{"n_layer": 11, "d_model": 704, "n_head": 11, "n_kv_head": 1, "head_dim": 64, "d_mlp": 2816, "vocab_size": 8192, "activation": "swiglu", "norm": "rmsnorm", "norm_place": "pre", "norm_eps": 1e-05, "positions": "rope", "rope_base": 6290.0, "rope_fraction": 0.75, "qk_norm": false, "attn_scale": 0.125, "bias": "qkv", "tie_embeddings": true, "parallel_block": false, "init": "uniform", "init_std_qkv": 0.022, "init_std_o": 0.00468, "init_std_up": 0.022, "init_std_down": 0.00468, "optimizer": "muon_variant", "lr": 0.012, "lr_mult_down": 3.0, "beta1": 0.9, "lr_head": 0.00559, "grad_clip": 0.5, "warmup_steps": 200, "schedule": "cos", "final_lr_fraction": 0.0, "batch_tokens": 131072, "seq_len": 1024, "doc_mask": false, "train_tokens": 903400000, "steps": 6893, "dataset": "wikipedia_en"}
Each number is 128 + 32 x the weight over the matrix's rms, rounded and kept within 0 to 255. Layers, rows and columns count from 0. Numbers have three digits each.

# down: layer 2 MLP down (transposed), 2816x704, rms 0.0772, rows 2060-2071, columns 0-175
# gate: layer 2 MLP gate, 2816x704, rms 0.0553, rows 2061-2072, columns 0-175
# up: layer 2 MLP up, 2816x704, rms 0.0548, rows 2061-2072, columns 0-175
down2060:154102149193137139101082119132161137122104151106146096122094082122151099143113119141096144168112181082171182097132062121076079179055142037106110121114148113220165106035115117116091091110162103090063099079184102136112113081111142129084123160147091127117108110141150143153112147074133106158127125178086163133160066114132107135184134059154138138144119110108125070143158090107106160138106140093175094153145143135117127134125160203169147114174117156100119132086178167072145141117173136104108194153094082138127126110133128127137087154
gate2061:131118143156180129132156098122111105156154135191132131171142143124197091146178132092076168124144115130093130183173158117119111100092136106132129167104108082075120097146084139118078100175109144075138145101090091127114135054101146139109110142176155096146107101150187121129177118139153183105155116128083122187130119118115110095117119063153164133107126098162119099160140119105083159140127191101153156141160130170142069093081143117101102137128134117156164179130101192134108151144111146103131175081116115137147184092189084093065132055
up2061:139104105134086110144166065189146080141085087079088152107149119086147109128135153111099150154097122145104129139135124221134134109166163102166153162124126096104134134117203114137107185126146125102169110107102090134110183105068103096124154180111099074127163164094099153157139112085135152122086108144086118102150103112223142163131158107101130110154163113106175112162091145148136097171158171130186172134154121168149148107127150135082106091093135140064160164134201118114101132110179179154090110167051116142134147113194169144061128113
down2061:112181117148076113113073154143112107154093147110166087149120184185143141095142109098186152162144124095163134140117128153206161143085117188141195151147108094164162064097156096098137144154118100101116166104182140080183128154097149118146118151127158140162137116142127114084152142140174182195144119097133098153125149077138112094080049077102170088121137159170083152106139117158082106053070142098109184122145127175115134160167150109140108158114138135158135110148099107164139186092085137130163046134130176135099122214153053192132118196
gate2062:150122136171080117169115160136121188147143121140184153093080101075107120120107090096098113127090166168129120130144138152121092068137106082121148091126124128163111146119129065144120095142106148208160192160122096145145110187130152086110133130104140169124142148143151165177167127178136137084126098150126105145084138124128148144147119093103160105152100167103136109131072139117106159179110128178166069085116053128079112150160099140150196104166100100120148094134126105142084075122119102154169121142129112112156110148154172140150119151
up2062:140152141155124147055146105178183132136144118186121211084142117113152206108117110178122106172148136159121104123147120134183118153104107079128152122105125103181122176141134119102038112126106126070142125141144099073146103165149177096175050128171163162072161190131175105122125166140103099103177078128111125142150077096100101107192105194144111133079172151096115139163119149149070127134109170064106151105147124103183134093151147134125112128145098131057142108115137085164150157145138097131133108086144140142120125124130125150185120182
down2062:072196141124080143202119126149130147125167121117091185088128117114146136151145133169155106100170149073098127105108090125191183109047107073130135142111120143151093116149094116117103126123131100091126085142121116133089111108133122114160107099149140091108089194125161144153099144077090107165185076103089128068109106144172098163150081140157140191117090140114125162148072145046142106049089177065191072062097141078125187160080154122112084123140161184102158142144128167188145114175146104147116160159129166123119176164167141083155162113
gate2063:108156133144093063100083129134129139146124155106085188163193114111115150139153129082161154083116180187152128138177168133092168085139162084148143091126170142074139125149099106157059132121090108127170101094147100089070138183069094115143160136100124096097096096083091156145176125166103114189117095191081070128191085196142144155134171145126157102096105153140129144118118148140124155092131126107123166085137155123148089151173144097132156118148131157183171108156144081160112077096148152105140158171106124137130217123155128148083124201
up2063:154152155101148201116149084169128124091141181136188138140140152053142152171142066086179142154075102175136143116149136201156145137166118090156096079102133116127119114115099132101162089156155197137139110106106131146127133156141190125123120130136135142099156109148148122156153126113118019100134160125121111143124100122186134098119157159173131082081121094116140126109138109172111177113151125133106149148157121174160129105137112102139154159092121197106148169180151086077157113174194109148133178132129114160119135151110120093062103131
down2063:105097127176222190175192078102055144194117172174139172173105130140145149162066144127075065087084070137110135185140102116133105145164152123172098117137139098086081212144133159053169088124097103124071145112155122058178149113111162110104136096101123165109106121098177144162208091151142111127063173099133142123129127093070169097156139069109162155158113139153108141093164195148160132159197124155098147123137124169129154110159120122103142128118193168116140102121116164078097097176061079123132165112134150117122075150155163121132139181
gate2064:158104099132134083086157133103095132072146102165120140128126171175125129137149110149108117096137094074166122113096079160113087130127141161183116106146189129195111120147141110118117141127190089106075167131068106150113133102190088119111154116152189164082131125149161125073181137137137085172099138082142140118163136182122107142157133129140125127121121092126123097112087121113110144109065090170165097126079124095169157167156123151117144147119091183103083107112109179151136150168123126085131186174135182153129122144108091141158088097
up2064:149178152092131093149150113103151135119162121156098146056072079103116147105162110079105190104130114136177132120146096124114203142099148152180163060131076083140121101064116123150101075165095106163055178136114123133115182189103120154111124140101103118139156115102100193170162163136171124113108103132134117120144116156062131125108104125155119090163109141086179091068113102106139155137147103140127095122175091143153140136125105158127118099114096107118120116126174088043173151153148150162155098124126096084151174129126161155158147149
down2064:158158175182148117132139087145103135072137126183146142138127151112159175083125201146147142050108151138139122134142112149121146172113139163150146090068116141097120112161213186190155168127140106092099103093094150121121130091148095175147127155111152155092143120106091134110139107121137087101067106138134172133089148199073077159180085163117141109122141136104117099177115101117162131129108155107137094162155160172148070225132085139138069184102117127106084063113151181133139115164195162086157176155092136152115109110069146159090058104
gate2065:124165109126127138102092123084107126115132180113115156102064111097154080198098173123126084100110183163132177132148165117164171138089075116165096130159142129120173129145136151131176105087118142123150174147149169152128152102214154128125163084107137121178133172092156107111058146119125083143155087096154122186147094098086131094082126152163161146091097086074151097140127099130138133068197195159119103104131186127116140134109120111134136133136060107140149159168114143173084161106136169128144103124127121159056177208098093182127134122
up2065:122103186130102143135176137113114170151118143120178155119108126101104125144126093083099125108142160099099119153110121164181151100092165174148180084113094086105116140146187128155128151106084163172128139114145089141135122137149137111090126214064164101061149133162153178127169132161114151101135104116180124103068171107167139145065142108113124141176058142034159153132117162143113129110094127185049152168092090071095163138111141119162147119088123159111121153147132108102121141147067137167094123145170167144128117141177058131137153116
down2065:162116108127194088144175103141061103171133131132185125163205148115133116105172102084097069130129101167153116125154144148105193153121154101087052139056129120131164153125155191165118154086097109151133142098155094103161089115117140148094123173107154078140128158136124144121145111171141087167106130149126153098111077101130128105134141127117135062175128140156142109114114113130148101150083085127139153060115077105129140199091149147145091105105070142093119137090096115095149122141139153158091091060135219119121130149127124157127122123
gate2066:126113098127118136124167157095144118134108118117054085141097098117137162107062165155067072103132087109085106124091112168149062156110144138133115126102146077118087144156100123139082153090157133112126127182072131102147134212133139106126098037153152150185115118087101134157140097097115111095142071166107135065157096171110118120195129125124175104126188132114163124071095114134147093133089111152199086168153152107129073083133110135072115082154157110185118091109140084169186160169200123166138157167140108180094107116104156155170096137
up2066:118151129086099148075088170161095122118113152150133112143164105168053164170057094121151126126114125113132132049115101162093128088195101164123150109108126128106093100127123122142175124104149106096146123166096098137122141115127106167146132131194099120135132139173111071111151162105142090157090158102066145096104137131156073048100156133140105068146129191160131124064138147113153086144170125149138106135097131117139140154139121100082115122114160138095086200123112135131166104147098149142156123160110085088175101157186078156141106131
down2066:096143115132092134139103126194096151116073142179127142093200079095103063180179143147221146087134163166166145130146116126169211068160061085150137142133175170118153104141130122068128171080050100127125101125102127136119130191131100143140160129123170032106142114141063154112177093135124145158068141102123135172144133171127153159096139164103131111136143155155139110102076198115185114119127142115133127157141139125142136124137202130126111144141165106168114133160109132128117151116107161153146111155151044126100162104164123136095097111
gate2067:127141103128139107096110146096098140116122101126066130119148089109135126165112184159085112144135125160074113124112131146141127111133126129103124138132113118120094165083145131161152205127133083069124204164110153070123133161141068098120122068138124100134148204152148095105109156146135141132110188155108158167122088151109083068101132117095101163127204150146172141152183126134135147110123108058116169193138135130137155135122169129076186141069133112096113144088138147093118078136097178159105086184112077129146146144105139109111134133
up2067:116093194139068130107204053195116110135121166204091128153131100123167160108101123137070123108064161133075129106124087155161095088133155141166105140122147072123134117147121149113093105085117083105217159127078132172114176138164154133122098082159131132119116077111194128155163094119126141124157144152144080131140040125133125167156167091154109178188076116088105177129096105150134114159106096155135176137146099073142142210147075083093116132096130190126164150092127130092032161094175130101135135217092102156132154117080113127132101105
down2067:125161164141096179058135092177064101135144115154077072124135121074131069178143138172093148159114157222098106178127118110077144149144139146145141142156161126110122138136107131194104135154135130130077117142143069082091169101123176129139112090125132133052164131097192110118140120143137142108030127128168107118074070095149126101061096149143133083124110153141108154137129135140177081109170101102138148111161067080093103065146148115119110071059039161104106146137077143154144115121187143168132085102140087126148140115160126163131119107
gate2068:137118115113184096099086188141148156110185137102229084134134096129112161138123085153113082229122115137154153204096153149095131150146104132121129110153096158112176137185126100080175077114082067088098094110135104155166154150129140195112145096092141130129163115107089170117136104106198103123125044091116137171185119145116129135061156102104161182106178045110130126138201151154108169178137110099128133152114151060093041116089136111152136090148111121106151073099072158103104089107075168164055160135085111134165165055135073162136104180
up2068:117073191111158146097143108119134108093117116150103071127123088118150153215145091131132106137143124095149138143129126143116111097117073106098134096149116170173166191152140200120170163140110198116122151172169140079107142159128147088177086184190162115112114130174085175149103128157142135179139162072163133086111120114132123180098137125153084134134188172152127119106167146081151140150115106109086105095180154139154134115091148141136162135183064079167090095170121166142195146132158141166110137113132151154151151106100140110087162169
down2068:170180088171112116079126116176171158107138175168125031055141110167123139100173146105079150124174079189142110123153194145070119136105123163144097131102117152175083091141111107103133141184170193138116114122110110147172179130161149111151131181138152192146089053174088190111124076134085214162146173114112196116102131139159141169115108183116154132143148152140106136075131148109115129054170097149136097081111184093077171154157167105108180157114141103149137126181141165116160138151089096088166198099161116168141132094073118078119180228
gate2069:139173098153139049140152130150154105081051165061116170095078114139139160140103155129137089067059179158100155139152092107084135133137112117130120177113125138090151193136174109159137154148156128089119152132143105136124124126132156139178084117126170161146175143147085101126168149131110161091090115112143080089136126082073147028110167117070119137102184106136112118101168108130095129170104118196078139137095133162138097134118167125189028130143134161115127142137091131086124105108130206105134187168112130126173075157130127176157069166
up2069:112138085085112115090101103068113159215097079104153060174087108115115085133109147147139095116117102118136088130118110083151081147079188106085142094150093137133088049103087141208119194180163112137123182139072167134153160124127030099095127106252185144095178220118093061152123127096167111138129158116097108146124142163081130169108117153127182149152106113066086091118126129149139105138181093098160099139070116146147190106135128056156123149051167127137078121178169073144095178100026127120123119081167112076189067180172145093165101086
down2069:158115132132130070151161116180115112056078192132141144126137130140110123186134114131101148130197141092142131156097161122117093140110131148108109172165143170108145200146120163112147115157125121143124093085158131170071109127139126117124182161119131174127189168158119108104111103101167096183149069145122135148095097106058118181055134117116190103164169095105135119142171131168112161183113104090156137150170088128133148183145144151118113108185105084107137167170155108098145116185145142166213180102111142137170117142138092147141175132
gate2070:154141127208125112136138178110133168131117104151086138182131125083171137117092203185120068132150145140137125106144192124124137171086157144118114064205056150153134089090141144111157131141107103139145136118147142086120084155139112133080160112106127152120107183092132151117081167142097143060065133072099128106075160167107135146102099082127115184124165135193163138097084136156149133073112119119162171160201106100165145135090072091142170129140135160108149081072095144088023123133103096124152069108144178154104060091090114163149039150
up2070:175114134133144156101125107117131136177096181107090117087104161076090069156141094101119137093149159140140158164121127095105115137120131135172117134146171157145127051090068142168123120130184107159151100110155142112088120141126182144141148126076122117024154099113121128165138145120154167194154109119161082163080133108110185144138106199140141091147153111063110114159110140082125126164202119111128116105084144155148112155059157158124079113109062079133138153090162135167111130137111136148101108111112119138163101103118156144130078144
down2070:116135105200168138147164081123127103174115205142135173135137127158129120083157136103141118165172107183090120154209125091149122123122155135146147151142135082169107104154102164184109090116149100083178143155188134134090128112141213095120096111122158138068177094124121139121092166074129165111160150202171154151120133178130127100117173086152170102142177129116163099150095101100099158131195143092162113125103095148107139089146131086123166107157108097121140181190097127118124120082078119103154114182198100169177133063117174172122102092
gate2071:184088163128129074095120113156136121131164127126139166118091147035137150133124122149096139144190073137127149117148156105121126154124135156155133098123128139136021143156141141208141133152114102108103099103124125158135085113119081119143184136088071092121077132075108081139163145068122090135147180116153150143113139111166132098101061139156109159153148100164129168156180088133110127158168104080069089149105077133136114123092161154150197091131130060060078113071165069138166154144127101131145121107194070127090157134102073128156113153
up2071:154150139164090130142135185145111075075138116124136141140135097155104148149065090134123119144088127122139114160152158074114126159062152111142139060124153122123095136171085134212135145129125071131141114143125150049168109161145113137133095085118134095081161125117125149102100165161130081136175132131147136121099141133124092171105179130125158185161176115159165192127131170134119109107188108090138177097151100121144113144094063056150159080134134080111117142097170138113172103160137064176067058134140130126163140086126106146121180167
down2071:097159134121151098073202096207122066143170138118121188085159164149112139110169155125117170144163106044187155156117144145118100070165133163214162143146142152097114132122146058176171159100123075145145139096127115161124140094092137149172178159160100161140118127115137156111114103158107102101081149167189084100137111100145120072125092092088129194146163158181079125128100137178135144158067140157146115214081080061105127112135117123117152124145180135160163117097146133138171083084129135118171112128110146138082117120164129134134116105
gate2072:115153015169127145118127138129137107170159175144092115095053134142138178096121110107142162138101126207208144111152157208128088174100096119130089134060189143143172086130079116155169093072062145135144130083078137181051152155127165199129126133133114097116091107175127072090156132125147155114122143114119165144105118131108176127091171144149054202147133190139195102105116161157124090121123163109157123140178119159152121191143100102047086086121182138112152203127124171081178164138092166089104148169130140116138117117093144159126155125
up2072:179158131087163133100119145122111104160123103162157107116119135065087121128183090064151124103142154144183183067103109149192083070183097122149099150165125147136210130168090110163117107098130081136129176156140097097096141113127112143116093095103125116123180150179129106131133153124083110084105133163123140114158079097148087112186197072084129166113156099099156139159114121139178163183143104147144082129164118100104105173142130077168091135106071175139133139129152108138059120180175147130155081132143124201125099089150141135210101151